config.yaml
num_key_value_heads: 3
bias: "all"
init_std_qkv: 0.0224
optimizer: "soap_variant"
lr_head: 0.00657
decay_shape: "linear"
max_steps: 4761
Each number is 500 + 50 x the weight over its row's rms, rounded and kept within 0 to 999. Layers, rows and columns count from 0. Numbers have three digits each. The size before them is the row's rms in percent of the matrix's.

# layer 5 MLP up, 768x192, rms 0.124, rows 534-570, columns 0-191
095:446432543521445421507567507402434529488525531453501534484469510527472478497497533463448537571435545558576647420465428495440485483576476529448443483573570498546442489482477495438553518564426489549509523487524482587451470442472468447480489532483468477514461506460480402512527453482608541529533512469501446560461508471406479456465504476462433526608480607505449560470609502585518490563525592535557480506512616444503463431483481444459479541475484497453591572585549522408431476551529486464459483512460578516453477548506503503529470408482459554584467411640486494423486582486545507587
089:484554529455553486541511462526604631579485509443472516510410451505484499612531492544457517507488524493426458494567569327559411456479476455480501462529522490563444427537515452485506540507559540460549602501551475486579460401571471543439493533486426442455467488431570535481551499427514534492488470495437541538551537511596546471613523438509462519450528384543465436471507461387502515533452435503448533442459527569545563627489524488465439499458520444456401564521426453395541522543539429559480476551503445529514547515429449500492453504501540578503535464462555509476479537475523558486
092:490481449553474495532519517503465518526532501472452579457464448537467535560536526467487436541445470542469521553445491594605463443456403551553344511505592529627580559504496454514616460485483538428540534484524584407423476484529472486421536489547488583450510537523505488436399430474591512549449518524580511499467425455467459394491477490464470511628494615503483417455482477481494526486504544483420541410497444502468539518553490483471514546425604520625548485460528468489524451560465428522543465530499611556524528526459487519487518509549582450524492498462405515467465517458417504491
111:409525459481459553525468417412504545594442528450500455538475431470512536487496500463526418425464464526435484390542442537550533496434498432530527555471480469516539529403468496439452461492423491523578554536459559479538474593486478467531616576499530511494522484453527645507510607547470482511506585539520527522538566504492607432557425511505468486573435464498607580553614415473545509551625508488476579459512544497400507516471574520570475521475536530501529460527540452512475547491475530455523480514533474483515549516435452469488450475480543459387471496562499491548609406387509500557
103:493374429462452449459613491457564518503509490466563446488560555550439550437487433518484549418491398561523489525568476522465499454484467478444454491450604457511518510462467477459493531514546554546499512508637500489457464483540509505570490518556576523546476571509470629525546451476520500469457514567470458419531483495525532541516512396486484566598671441510434489504487546561497420462455485607436560530518508528528537520501543481487453454505466565502552470451563461469505508461578462560500512548544476435620449401513543481512466511471558380463535425480516393488555467477518553394
112:629544521462533567493442456583526516463540425455539458413497582525514519507452526547474486463427553530448448541477496523460470526489591510528513484430479477567499552474359429520583482493463467476580539440458453560493557449493474461424475519517540443474485575500575528550465544540409443482534416544489450476551483607486483538431477394520547512554428442547519548472449482492459524577490455612462465595469459540504426540553444453507511506492532621399522445514561558426414528400514486558472512428543415412464526477456474463504609528608471513505483524480458470467502434544502497471
120:505540538554519533573446486440501419470596394543476487398483538569430512492562431535518553591469470446474460498460497556557360502458446547615514575439532584542542521484567484439484437458487440509618515485545499532562529504554498507421600528543449481539491497571435516561545579493488467543436566536506396452362628481512493486511470527548523465534464466464461494507523490550506427433465450437472494454528504424466479576432439506454489510544528463621447525420497504488473473590524582507460479485561467515504460438437576549502445521511544427543496454454471507562549489506506491434
092:497524574511525519475491569511476457414520426555497418567441581519516385543460519561483498500488393544435470532520574461499415541538446514562438467508538469490439491437526464500450586536562554524580449530449555524542556533554435439407506439532478384490463419494448532535565568526505531506540555528460528487476504653552504495503524483430475515497414524536485478499432539558444520445525426550558465600506499405558500403515528541538499505493546439556393538513543539393459540503574524477573449497582504439540500580524594473407484537530490502436513521392553461545493460532506481431
106:450472475507469548501520619451460482568443479527530398482490483523555444510484490505529486520568479498481486616532448469526596462491533545509585418566557543479510516493476543396501542493513508525435562562562536568547531458440504549429521425470485570590571572498546453550453477531418532446422475550501467477468586532512462508485483518456489474507458475418439464569446487422517574526445514496495421421500617450568487531530415572458496471484516462470440599536554411514537451554480581504566536488424502566537396493443471425486407459502479408479574492396557489523570513586581517450
100:502500489461450394499519482485446457391466526457429548528453461459432476457470456563521393488481519534551539519362361585566462496567439571511494493534515515446492527511569524535543493492562490447526463432567380533495511480489510482459556613524505518440463557480456533535489613518471465548468515432505543536480423512581483391499524509536521508459544576516505495536540594491462578440551466524443551551501454478419577523482491504444464499548437518552462524424611485570588418421463502505596466556459520514529569524496520497532488551501542465548531474422501494432421510519511417364
096:545531537536485529478444446540485377543534588472499437553434479509550530533550500469539493543554560464530490530459560495414405497567590520525542475435437428468538438498537531583469525508384481549489446627519561527542479556426436446559501461455593433556458582612545555513518479510524531465500558458494536500492559509460572524475461430476481606452448481573442454586473513621499454542519552492453512501452436438515451608560516592506486490533529531513540484512446428511497552470532509503404489477451516562563554609589515512528425505475429532569486503464524561519422506461439432455
100:451400493424395486525594485523516487364548494474457551458461451478539543441513570546491432532489452436533548572468536470546511466440505594526564469525556458511504467554542475484522516496496586524446530536550429520491526473550504510468538468517539561536570497494492457551557427530541496522479487531514520486481476547471502463484435444521492496464403426510476551484483419483507368580546580630510536501481473397463547640512544456558451530500503500457424468472465465498577553538525527600520584513401558369623556420448463532446516511523459480461567403547466407504533481526506552490
094:530508631502451456481508596441566629509504520594551479562496569483474509512486479488477538511439466458507558410461446464464500519601492477516530475557459432527549586433496494580512473398498499470440502472501555495538423418455448437535565507571498510521508470528512549496542503515459489582368549512527414576505450465501456558419530506483519523500462417489419600573480504501464506473427386500468484434531529608431489496587509521421490468583418426516414480476503505531455506511519559527389566491526488549482481403551404497516454477425499488530479432518419504499443506580512537405
100:470466509580488479524396491536500500411458548545487506469476506489479463554483492505442473551458464462451490504509622542522603431433443545505571505504573542539560446539497529516504544427475457417578413507529413478513454521536492476434485590494546516468474473431494487535483348603491449516490532574555424466463440606534411460532543414447439458480479473515496452492483492575482451630539491557475439563515534485529546389485517561532424510438484520557518530495440497442599435552556566508428493510519424566524510517475446527548469501566475544495506554526482413561561507467597545366
102:508512386461517568469507623570553570475549443544449444537551418466482486416498421508571495557430541458455591484498577462500537424554457468504480527507553478421460469636512472446520519513485577469588469450485516552473509527541504558525536545491475516501545506512445553500481514564477524584479426473543449543476553559612509494556526527489487464521513456346493508561446420471501505438523523538497510563528535446472511503484509439451398453527524537579436533569531502465425507499421463361521484543549553465525531569442447475553489503577503582424477452429549439540449519565571419591
099:565485522539513469507546481548508459457439605520468434548536470472414512502504555365558502483482419424488455500451479495426527475510515478470579503469503531466489572441434415569441442504537501564532519537465468602508457542596381538532549546522595555489511504509512420459444517527495501508572464427619494452437546454537565512388507498578509545441546453450437555549541532435349485442529547481542444489489449499480384463496571428473472503553453486546516500482528491553562523485394483567498494475520606438497586557532452499446484558468512430544483499446563469511554500547540444409
095:424560491420506498558527503476548559449580395398444527466511520423548482548529529569542492475527439605545428504516509527491472568484485428575487529411408554476558457465490522468525449494601557558489514482495460462423545439489467492566554460463469533516526444534494489536463551606478513660425582482560408444484541534458542511403552491552431583448541535526494465515485467454521559555455538432501525446488518478450526431427520511495541410573472462583552451545482545590438544481579522434485588507553579494488496556532499506411533599480470498540455512457499600454489427464487479494
101:434562468675460462512472587508546427444479506451432474524531506536455472453539480566489524545589475530496503457413551461497485574499447522534511440561455524460494487478483506481542489456487588498443469481559432516402484503553468523449428483500470483479475453526531408521446573587521596466393539498546491484548416520502506540448470597548535462475478573472450520414533464567613503528470509525511481551552480646439471496422555481453479406545432449559495523596505619418530449450538478466488461558480548519471453527528474446467525495441387526528521460413595508477452563575529516513
079:550444535508507525564581495517563480570514437494493429584484532533434523413432497544575532589454421592477427526571511497507509624533451487485473517469482565468550472507587515515486507500472461539432542516458457580496511510492515521419575547610434540528543563439474516440523452525457468480440541524480478537498469549497449479564469520538629505450358441470498503529492509499429472481451528581560526515479470474468557630491542483530494498447492586426436518501510427520424448534575518458628501533430544461444544435552420589535463540440483474431534485563435385493553486537451562463
091:531455558399533492516540471507532528413532508486512503534400564459465507535520488555507563441530464421556519459512413614445520427409515477516439484572480460452537429571530497439575380509501543528577544471573454470495500525451522529544521522497444506597499445516577486474523382521412421532577558545503524554554504491560534493465517469489565496496639548478562435531488546497493451518544500514451537459517599503423476461610550551479564560516462669513499395470543454437491542549479443594586490504497456435501481540468516488541502488491514491537537527392498475446481444432437446500
103:430470401590514523515432489608473454528593528582437584559546487488484531516514522588440460520450584586494488569483610450519490489578518521506411461480578462501485523512449520554514470520540455578490566523526501502520500535506445515521566515494468522339483459512459462500511460537502483460469494473466432518520450549525439502513476435573527597482470501625503468490595564426436490525527485489522540509406587446503602525503498503485428556545517390545509542520468535469533452476466338510503490452502458468504454435478523551522481460489512499474531472525438527624571597611455545418
104:537507656540536511514532589460498422541498510397556528442461491568534629462536478554515512457458500487516541469470505598545567430502451557548415549427505454372503565581565473429474504473513482529448458568490560520472592566478507432438443533503414474485486449526567487469459509459470477553448568416479574497410501520487512495485455417542493520530468550442444429497517493517453471410495452499485561539499488637462431435561493531523462545518499410548452451473527507489555468478468509462507532554489563437417473563484444475478479560421590519583471457542483564502475551602492461406
088:536474548385510480513550482558577501492370455456497436490500550431450513453471462489509469508390532446459489502477431518486538570464551494533496598503502535529504471557512532546478542517519523415537470503499480475473505612513568570490551478526596573449455518507522495527523496460628517539517492477481534476422583475636409484485550428458508465473483585517496540448556534502467320479539557487536445478551486430494466495563524517456452488580506516452554455320526469500498512552425471511472471494498567550576437578582450502485512532546506582552517469401550490371468525460478454500
101:452551580485491510513440496609423500458503612557510574473424562404537577520469529527501499520544503429503426474406440534477424532431461517504546468494514475568602583613418559478614521492452580481496450474508578448449577535425489450487500467570512400519454539506529473519485467571500442450453519436490471427498539506451475471518550494489505449485448483554492471567536472484459449434433502540555517445486568532453476515547554583458530521496373442553478461516464509448523522506523451648537485570616565441533546500599423442483590490524504476546524520477511576549523484470561502532
095:436474551512526459472495499528524471460538492528595511476420495467396464503482531545540503635502484428566485485542495429484473470430470460501504451532400491543477402502397530484508508522504590435501576495544568525427501476436517456458496489544485503432426519457473491511528581570420408528543601487461480534523576515566450446663459465552556509538479543484543557486478552445515480550580515516456435513520525471503493502467420497446493524560482542410451569527563412603467482517550474502505528510502581497435480539479370477562487585472578411476472485520598519620472518487621540546
088:475601554490477547517502515476441536488368493546455474496537400535493511472476435490486528411436470524444559464517592534433507482425480531536557482633530477540498517431482580511498509581455541456540499494509499499501436473541505468515569416513521481560597494538558451508487449493491477556503479430573467585469582556526496586496455479450454442472549481523519414444595360555401427452422602570481496469508502428586487510458522430521434527519542528519546531436494585498466527425526577549450583417444578549488433501510507440485445444465526499434498526512461469487395506548579512419
090:542446473522490479492389552481427532522483586599481437450495492429515447511457498432557549500491443459473471618445420546497556518473531567535372484548477487615505549529545525582512554433597560556583479544484491471528477518479485479448470438515502442469523458493513531521556457530463521584533472441523500489536436529469453547497495398551400529508517581543453523511544430477401471477496499595451454456443494500611524521416395526450514462532611549420464480518575568562443454494484483492454554464548453472491448493420477411462474524430439495455447529520491614469483479478506628464
078:557435438530528430562474487465415558541422525516469497603425545442471572549373503429561516515483457475544536464574533640415561431522422602506448556581602609464479511436421522538539494500554462443432506551552570492544518510551470525455501558434528526576503523531569535461506543557514473530456521492495395572520572540446528516444509467480387431513480436460567473526419418501441501535420525507487498524515554535469412504404554469512521506513553421542503468501436528469465507543523532470557562489493508515527487450505476504560454480542507463476496563466636440439443514535464444495
098:396474581445475520546578511512556548593473462450598474464510537533527539446527466412477524316419561456527473507559455476488557577442493547476440450618426518453615504514535504518497499476526488547541521470528493450418453509454465511477563462505555538538459483480488538476456506503380498426419438498531547485504511548491547475481533484439551531482517518506539488430499472424559504503493527486421453505498539493518551567607385431573516519537503479515440506577587455622465592506495423479516540445588497501476499477479378356450530540437536456533508525475565548486475437484486485509
097:479533507523461490560511534434571538488496442489567476588513438549524514513481482591540515546580484515470472401499476530530396411544497507471497499440517560457447487492542426579471526534564435551481476431421458502534499560507532512483488494549450463463525430567517527535482486418592507488554496443533504487522517545519465581449491490641529504498577543532585365574410531460464485495498543544458554587469491497556548475460570466461408474512450635509560450517531497460561529409402471541440503513440441592446491497525435440540506667579470516484476397438502520472517489576497574492
093:528492528467422481447511545465475527470526432503498582508484452493491514568464570536391486478504592485470529456514486525497432499549472450505415463466501473487526445444489487459475485467389533556562544474566603527489427471545417504475477516506401554485563484573448529524500544518496439444570522514450517460467429545509545593460507420536558475421470433526520460510502515460460521540546548481483574466517491567504673625475550533563448481479632411473424521480571489550465490460528493618501456653588547475521451439542529517519518513595558493546424421443502568533501403473491493521
094:588573461516445467488526541521533431460473571470480537501600451533560459519466522479492490495506456497441547521522422533519606618564458413551470484505503445543495588412510472488431489578498444494491434480507385483504498439527468534490543525457515458401540387571451492522487557549472441558459519549510423550515410537564602443493465498563516515547553598507521448534468514492473467475436530525565491601425554424639452363524473521510465596468534533502467430495475456504473560519462492537530518591392523581542506448487411459583476530516484484506527433537486483457479477476584438466
095:503561474425477581536534555577524365505412473523476466517556438569511495596523431444482455581626445410533512494520550454475454521485466544511454410486421494525514472506580554530493568510480540568569546534494524453487450508477420528463424458600575475544518484426526458459435491522510518515507470536516473496509486551439538548493517502506412474512564491508558550469523485489522481514494550495479529395501509502563440565468541471565347493516554515533516656494466547439451402565436552490502522559423450487519576466439493505513591461481538495555453509427523376548542507411578486420
092:500481476459523452449467473470559553583510542518469515552442493478515511606479571521566565543444553537532529482571469558615445463420439534435512531544511501447509433401528509554391394458531549410387487590581438485475521511484476481438427437490448530499557437480503502559531492476530433547474557532381497561442529453537559558483522567512568447426544467534451522451572487489549458509451554506412459366500496496494584608492546571532485536443502552538436503545463372560528496533552469481494565446508603409558482451523432491539465538490544495466506561503483528528508538477442465490
102:498528576581487449471447493469470522496532534487549455472481426474517562490443540469613515553512504423487540535448508503419486479506473501481504579441464562536534561508440471486519476469570527558552536516519471554554414501455497498449437456546577566551444502545467513554519512491509510452502580522459591577456477402483585447556473549493487586634406574319612451423548415412450447515509564496428536496440474473523438446473490607479500469545580489498427545490477502513554459580469559566514526479446520448522545481580452543453463484601535439533410478517445481525493468567435509518
088:561530449495458522513551476433517515387503512544576504598435604488564500619495430605499491493455462394366533497471508537488534468503618527526521519514502598505492466577505447501539460416466535398500458492475535479479592485529443458587521524397458496496456560549492449474505442493536512566517388587452494500497468555483523485563473423464441474582408466443505546510475498449466539498424475528554498541517517434490615478375482449442424479490500581424508507563535467520533470478505485571553377521427503419527463575519533517541490461472502507450544468577481468493514434535442517472
095:457449511579552588445393535512436487504561580524569486560491513443547497577447516596575542518516524545431535517425481506459520506551501451479465429532513482511549421524488445539574458551454474478450474448479620484507541451435517552524462479435532586549502448473510399554479509500487395550580401502427453615502567468582451546433578455400515534446532555462418550534566459526493525531529502433362455510484510523452492555508445560420511510596457490534569474441495503503477533455526538531493469443468541554484444549504489500512507489546544570605517454527530500625526457504551403523
# layer 5 MLP down (transposed), 768x192, rms 0.115, rows 534-569, columns 0-191
097:477598439458479496600423527603504451524499427519497409445471581405548450476568547574392524459488477518499508453530463447535577449476485538506479462431494417495582564492503347491470472469434572483446552446467565433494472446521512589500466447499494488454519525483457556603456568428491483480547512540531443527486524470536475516539416380486500518521497614444413496571459512510485495535385521457457565474439485513544627554424507558437557503528484442535480513518515485487470449474559460499528474538539444441558510500546452437456479475460415516455570433485632490442489486533493473447
095:464475487418503471381383548473413395524569533556492462353556513448467433526439535499450564519522393553577521529532554544541486504466549488543518485451471468516535469495498476594472507421429429491536427431602592427465499516432535421468520517449472423522465492491471495445448504503488560570479447477569511500517582548451478500501570495585554436508528525472489479497589410516468460406516486465534397498561477579509463443475450469510593487463459560539413531526492464611528477510540559552563560366486565489523456489525545497476521536501426485489467540458419528465447526524545453488
091:420472465558470490586493502428510543537467505423468508523617390513618449563453487515506548487600513541498516541481544571517456532404497454428494518446501489462456488526526500427570655489574444503501534505506502517594471475464481435504444520475545514453466574516504450473497517473517563467509469504494629491607617430415458549532547495518585522492448494616437523563532481540528510437352511506567495614519451523532527486483425465512505527567469470456543469580482491564516500509432545503468483529404540534509452604510427474407459467498505463494534446550574567456490485481556535463
089:499439497473543548471537507560461490507583472542504558464527513565517558534444530537445501516502513518511436586550434460514412472502474396421499453536529502410372528584549512509407553528589448544432487467533575481408563533519461504599532432561424512543485440506496547460454487432522479491536532477462461588574462549458569463470475548415507462517491567525476542477479421462391476416556543484497500495508424561582525395472443530462528520516559586456586515405562537512483489450474506637451513484502537481610555638490533496478489529545536519578540509491596489480443558534504516480
100:441444483477390463603446532515494514564528413492577497387475484465437508503442589525418440566480461530537520526502524512551456459517495554467404569541458465529489514517550496543524531499531531511519490598454580539471480462445530544599521472477485456482513529510530571508529562495443470592492524532406549453549515475529402466522575519506461526483480533512460494426523418406578453524391547541550550452466468530591492622508472500587522419577506468444552493566574421525474485480546519523553478426583466451514534427521482524400591463458476433519544549404545463403522504576599520503
105:479587517488406512499506477473507555450449461471429501561502463478445466463468481484582500407510423579455532430519563608415392445507486595565559516392441517369532494498400483392490484546426457504463417420530444537531507472486496574509533476546503502531431522556508463450521476595451483437554498608573579365533551456492493579478501545492513473486551484550498500553492533558526509554480467527597447541568533415494486554507489505505587501546491503535462450461418426563539544461448579507485532542495492491389507447444588543497485502462536454579494465508514501546471517455594501450
110:433425477512497420546546564494555462464535571532492561492531527529539464399584502480491580486547497546500490445458577560374603605534515533541557465648578551525503558428521494549508442519467532531512520489474471463462469389581513497463463380431566540530446548449539564566504478491500492464544551519521520439499499584439487605488458410524511525524538491494463487525528455543571520500470514589428519436455457543462532525448478492562558497500528450401509570447480570390525435482574498469518463475521411571492570518452571449486488595463546467533496522558550589520524394527465500471
106:376560516528507536554551473546387510451447462511478520395438541438480539473482533497454525591455585570436566503541439417570484592398566543497522511483513476466458516365525549526558427564524536558545498459521511535512477467529492501516438433513462540390492495527613555492538518505527399493412491466449458515540452529444486461348467550497500520522508466476513555474475548567551501508486441533473444549484502523590469507441550410511475468407538509459516518379494456530602498445526478478422520506464533401424531517509489536499503484492531547482486475602561517501384567442555543544
111:571470495520484525455532537394598518475527524476557455486561401517557513453553501469533488455470549536552431487488476497488439569554489605487562463564491509457534511466546505556489529457519463498445450484537542465590480544481477498529424560532517458544503446603591493525477483498464567451504455571388529526465445462495500425557587455494476448473519502526512466534449489617599394525543419543531515561433465509665475519592571482570404575475502478554518597489614568583555558512520502448519532507563449470471506551443489526451443411513548425554516488530500457556448449472481410457
097:525567447442574585500506436446372547523471472471399546484473468394530463497559438455502561503544396513445580498466500487470491533438487461389561478422516481464470505477557583451539529518478523556476558469484482461577446495470506514581512392421438442541547535419597445547540515369491510548470503471444477459515628521519546483516538571472507455440499466547489497518522427476422425550547475529431375514506527523591581506446447510484461504535469476483421467410488563532410548549514470469460512529505494567477452522510516566445466500570495493489518508509429530591514524539422615470
092:490448464513498539454444484506533631586542460457520565480474502493513534540510494483480444380520529597500507505472455472553524405617561555414545498455499453421533467529420590513469508476480473537441510539450517462400519567468553482412463595449522497508492476463514592449467394486490511544450458492527477482504486439491534446539494520542467505495466457426703514533584474437554508454443525618429484537516536559493513503511400494506444394458494524426547479479472462430452538551520364482492474569482472606539539462522444518535517479519473497486584390437488494463519505506527564496
099:571506446520560516504571511566556554599491589520453549564494529508561440420464409524504450452507515526440498449496538546505489514540435534516501493464557510450527539476481498620442465505508524469558504482538531502496547522526473433560574516437574391494584533448496564474518652459468484610533527514575527471450495483436492573557477435508545510560447507522465432505487576413399535604430482488534412469508495572526533466444543513609496427496445452596454453444484512435548521455398468460551554544536596485450517558468558408507607516536489467483481507545501567483467390506476456464
095:435582450436429523401492475580505501526473514502638577531546458490457539528504413484528503559540490479467480505478468591489454484457495608503532461534510465539531447439525521492457441481459528484500573466513551418505447418541528421499501456499463484563511553516497573511408566495517427438453436556476512579536528523584456479542521492475576528496513501433480498571474584485435606578456582511605542456557531568443541433533510548490527564555545606528586479580578435491512482479448510556521412522552475425467503515405496528505484476513582560473485537468459371514483361509551431534
103:596420444494511481504478573482469504524519591462532460520414558504467448522463587581478521484475446558509481510547508558486426573529422523552561583554473469527561501533452466496491460421562557455466469607418559556562507599584517524494532490463428494530520460564519579502448493510482487437554566576432653558518464527558547516478490522566488518490416498493489575505497583391527495611486520600514484558502521475584500419448584500610525542434484531436521497516419478457495481475554499510531502457465416544525509537430427530445552522474534500559594582546543471546510411536473533438
101:560428526448482529513632579511504534489462541461465459395531551455467492461424453530456457423529562449524405409502527433501414491589478459465453503576622540569535430546575436495496436509556424524514530530527522525506537445534605546458500484463557494530513444470495485361553448403539434521501462451557457502416459413545509579452560503543543470517518483522511497416501486526482509533419451490526499503536539519527405594460460431513503484437519533498530445432434489418488484537488530450502453459377504510536477463586506544560516480554524498554474624569524493429529392525532532529
098:461445488577451531477528475566501518645482453468432454597445554494482476470470613484603471464440412463406597559437438506414554388563569509459474498550509559422497491450495390519487516452474493550446557390556588509463555478575505455510540461517527619454483470478539409447530490469462427495519550442487575496512536544483487513502520584498536523411478451454435495471461553522509474424580546497559455512545485472481475504598562546543540507569525430498550429467494470524434469487477507529568516466478520490496495479560476476538504598478480572434511513465469459541458526387616538505
090:506504580415487600438541517573565582420514415507481472501525561516475489544584527492384518478520545492525456553661436509481559596461533447532432525586531569462569559504519413488500586441599582440494562478558517585433448526433580446486501566505549457595453483475402579568476511512530529478523551548434469466451471580475513400439497523472468378587492482515459542475442504497489516450512554521528474484441481513543493536484449468500459538424579473477448417490522528511585468442491477611456494441539490473476432514469495491516502444527542488505522498546471565489490521511445579434
099:420610548447478461539543415540481570597478472446529515443575492527524447509493507576490532459505537579538505465503504485401542496449506505402553504483527426547518489425525394480492482526559441454518534592493489555623471542432566578568606495588442504437478535553566589487600464459453424471504500498512422465450507522503398527483431522428499483475542555510407534426572497473429557498525443482588515515540556523506541517483499446418568599483532560498459451495530443531455473437500485468511521449485450509535541486503540392533436489438548537509426393511477481404533446555424508469
086:464470642507582485509577531543445520512516507477489586484498468486518436470550458513437499457454431554511516493543568536506389504486517556506488554559555483416494504512470494606493558521654474485469442490467508437489517476512541565610517575445583558471466591474467454520484538403525573539609510446504580545493498459396599577482517512568566533521474492503567487420547470418567520519517507527492476460546489495486503468449478436452485518526514522476461555507394562492478509536495493512566491383588429564472478518554501420570488550486548518448506615445531597437394490444529524574
098:513448490541480467513427496490537458391549433566438402490513540557454498436558547602483471497517489591571569528462550416463490366440452587526469391488539531473504532563552481555633472472465558434517473548477449488498556484488485511522540498543613523536515579543560461513450479478651569470406435466461495487441476526473504492610479454440492546395526520506472513444496538514472502492502482552454415536497516488536552408519544597523521622444412468548533502517539466490510615429474443493417488482537511463466425553500470509451527524477582430520508536495511449511463525556537535465
102:554564415491559445408498567498441498446475426472424508475430398543561483499485472440518515522508499438422484448457499508484507543457495461472497553500521440565463582518547520507580496541404575479541460479427497456544406558549450463576495455471566560525503433453478539560503553541517446501538510551414462497461557565527484475472570580488505469493381526471541556493414422481532493517430473603473452518548429491442538508471536481544478394534600338550544477485527556543519546488497617508527472581552467490529520462574475516469445455538440446525485469466487508489464350452547514606
100:364494472506458525510512419575526429451499407477473508503449512537475479500512451457541415547466459460561489362490474500440584559507529488465549550554510491562535492517492525569466480530466508500468534483502570517489406482428544483534512633594564498549428514484430495554485481573510450414517446438475566508520431603498573467494523426493435463523533437490492438512504426489487535524508620539543447462522481564437400481519564405532522494485564464468530477515558442468465562464394504454472472476525515518518448485577579465460542431563560400476436472337496595548514514514445438503
087:441597447460558461551552512512423493495476503464412610534436531535495519507413590473545509453460510470448489555483474503475572525533549528486507482525542509461445442478531386481461541542420480521491464385486472503525570536548534504456519551614591475442497515591477514511550486488513489461436499572673525435485440527530482514461413439512441494546561481400551479471573477516491461556450446539434506631541483555506445472554387547385524489522530488465456499396499521541474556538493519475479591439504496543453509547493438570432508446497484501420489545466522410566456520474440576420
105:494463539501521387563524507526477455510515400394454435541523490514506447534466496576513588425444518465494441500469472561548513519484662511503486496434452466528444515464572477490452491466454573560563457414562448468416436528538517484540476515442552523449508524410486430461489528479467550505530458462560557498483487537545486565518498498569461512532490478489443444544517657534428524374550450489509472506507533529565497458479589629394505542491541511413484475534493552559609550540460484522472435507486561476536571584512583511506433497513558487453551470543554520500444471373528560610
101:472622573465394436358446533460536514449521415444481522472464515434552474400496514466549530554562495548479450596513488577522496533552505496491574527427536511504494502495521500512464477542475478512534431513526590531483487512571505602450573578536526495540541677494560500384497573510558564483497498459522508488515519473517550590435480427460509448552547540527493487587519517501529518510445461384542538421463540437494493606493556519471546440487511515526496468496482524495515469441403478591610529516493395523446544536463541507504556455483593447558565423414423530506454509441487494464
091:573405447504504569409538552469494535560519526545474431515371533467515507540515541486505527535500496540473498444535514513474526510537543457572458509478573507438456502508461500529425442530574479512486538487511399521587452442434499521481530446479584511439438470584391527410440462415418473519468474539501563518475562405432482603498511403442571469519495577532469507438524515380483511507614496470454521495577512521439509536445563498454501457525515527509471483443505561494498486539578432392409444529481480511521580501517584509414588457416572573456509478498647497578528528490478423505
095:463467422359434462438428408476549475504488381478510474568523492562385438508564546515488555562435600504414552452590443498474565588542401426549428573539393576487473531446428456495475492443450521523462584533499485446524545492434505527561614487524571455501518570513482459499472505474460504481461510398463528495477441453533413518499419449450541536437550483538512548561493519466509418432509540530536591434592482502513448464442630488501431519491464391566545487516496488391521509500465498541450502503538571482503485514511507489529457503443528479465494496536553490519554458479452447512
100:516585543591473618524532448397455544541427476467548546506486525416448518550472525440511468587485572592522539528577426369535540539516536464495447501526571502512433576544478495523520480591587522559507533451448499429551474502447507519444512449436508517562570466455645535501427447510511464491522454495547560480488417369450578474520495534466525492496523525581524500476516513503518506549577459521425490495696513383496474441535501487587534483400559491494513439500494434512473418492415533503551472538499441471486563502536478463489565520451475466507509427479474527558453490541551555479
099:650461509471487536537532628482552445459431494473494521507438483524436487524604469546468505480497501476482438436462559482530440419439457464484543471514489456444525493522563452512517503609625512433547494521582476581481572392494482505538628474479496551479504586495495459546468432499437481469511572533461505477517482467536567447527585494470509535526533552562552537514492462525529448526599500432554508586423605547527544513510535574454460487553568563510535499463478606532524499480439496511407530538471502542489544480496448431362554392454420457513566595504570463487427492460473428482
090:507501419398493496557503512593478449465469534512416510587489495570486459525421510501480568470495415539616455478525536431479481468551549522504507546569519470523479532466609520581561546527498517500576440526488497502546458531443485502515493439476378433509573478362483401569480503479496548482534626527437458677466515467529502594446492519529530465520392470570533518440396547552515521461432504532422528462572377536498450480566501508548465487452516463516462468466476520557517550480502483522599445558427472467508573432533502393477535524486536525461523478544432527434502455482447499539
096:498381453498490590568481500476486511512528518500533409560485465581524434449475457473568565539504425516500459450518472581506562561477496585460576551533496518530549530501543503494508510542509484477475471449476405394561547462581601469512573495497637481515467493551536477507531521534494502486461445480506509454564589568524468457468503441549462646483486506526583470539522440439527446558525540485496470469516494539434414464613553507492493408588493491452524459377456429481595453465398442467503484390461522578536436506471472446391542482469481506498515602460511420442485500559466425445
096:528457495449515520561392551451512493593521504437466506500510535486417468495533500452512547459504457506507548524462423397576491496483595529489424522463394450420422497431487502500486593514484502510571563545446529531392469444558494483539504416449483445523513520466503476443490550442442519508531519616430451526520514449416561549557510441562467486497505488487513496562574525501427577472547393475584515489502473455459512454479481445557558582474610539493498458490395545466383404563485611539517416439452472436538440573537420488414482511424500515421493528523466542397500537482446555511
091:449473453525492562543406480445397555508431493580442512475474518417516530435458534484459528536383511481477484538450506536507621424502580505580491577547463504506577589510458549524439512499503468618499514514595479433504479525508472534476522477500467617477512488546553529599518478481477529540444577395523495606504539549553519554475554464425504586595548508474377506553458493497521469531477370493477502482583570433521518550554469522485601485429478492491383503563472489462481518466586467594544460496477527434478418530524543469573454476506468528527478459476434569486496479436391514512
099:562608556512465428505456461578459592532481447548550514515587567474437508580502465550418449497433512519568413502464497506492437521486476447507545400473525535457516579553388428502575470501534513411448540451532428610486502486470541524469447478561495487460542563472557637536531460495435614486540539496455475499525513477535435455534492556547523434581488405482499471499427487430508437544502482605524493523548438517488540452449540503543569432536413530447461449504460511444502506496428528391486415589520455494512529501458456517544616448541429511512443537431418526471573563452515488470
108:563540498583526582471466423514455434537552389412499526432426535468542616512511539526421541519519448498500509469483423465446491466477570456518488452530511448503484459512489518494441433557534611454537494537472459561466463508475505443536503438430476588477579423526521486561521563489493536514560451449422468517549486539576458426466483506418447562498524378487475542431504530446642556537499482549440380524539570594520492467588457505622475387459518449488506536529480535501533507485482538371515477450456449487561564503581517541505434570580452448528538474511513454451409486519496486478
106:461447483472453550581432460553567555520434467592533488446513462458466470454461456503560536470532533447409539545498446524429607472512441385467525426445583561536596458536524545532469550379366513489447595506494457490345496520416551547537387529477583533496497458502481500443530515523498429465454446468576430499469531465498491520490462509498487459557439516504581467510513452551610522402478441444491563553490619497517524530506544496484566538578474574486551525496593550434508431472518565542482471513423518476528475532439562550508531495513484506470557443533406473480489456545482552474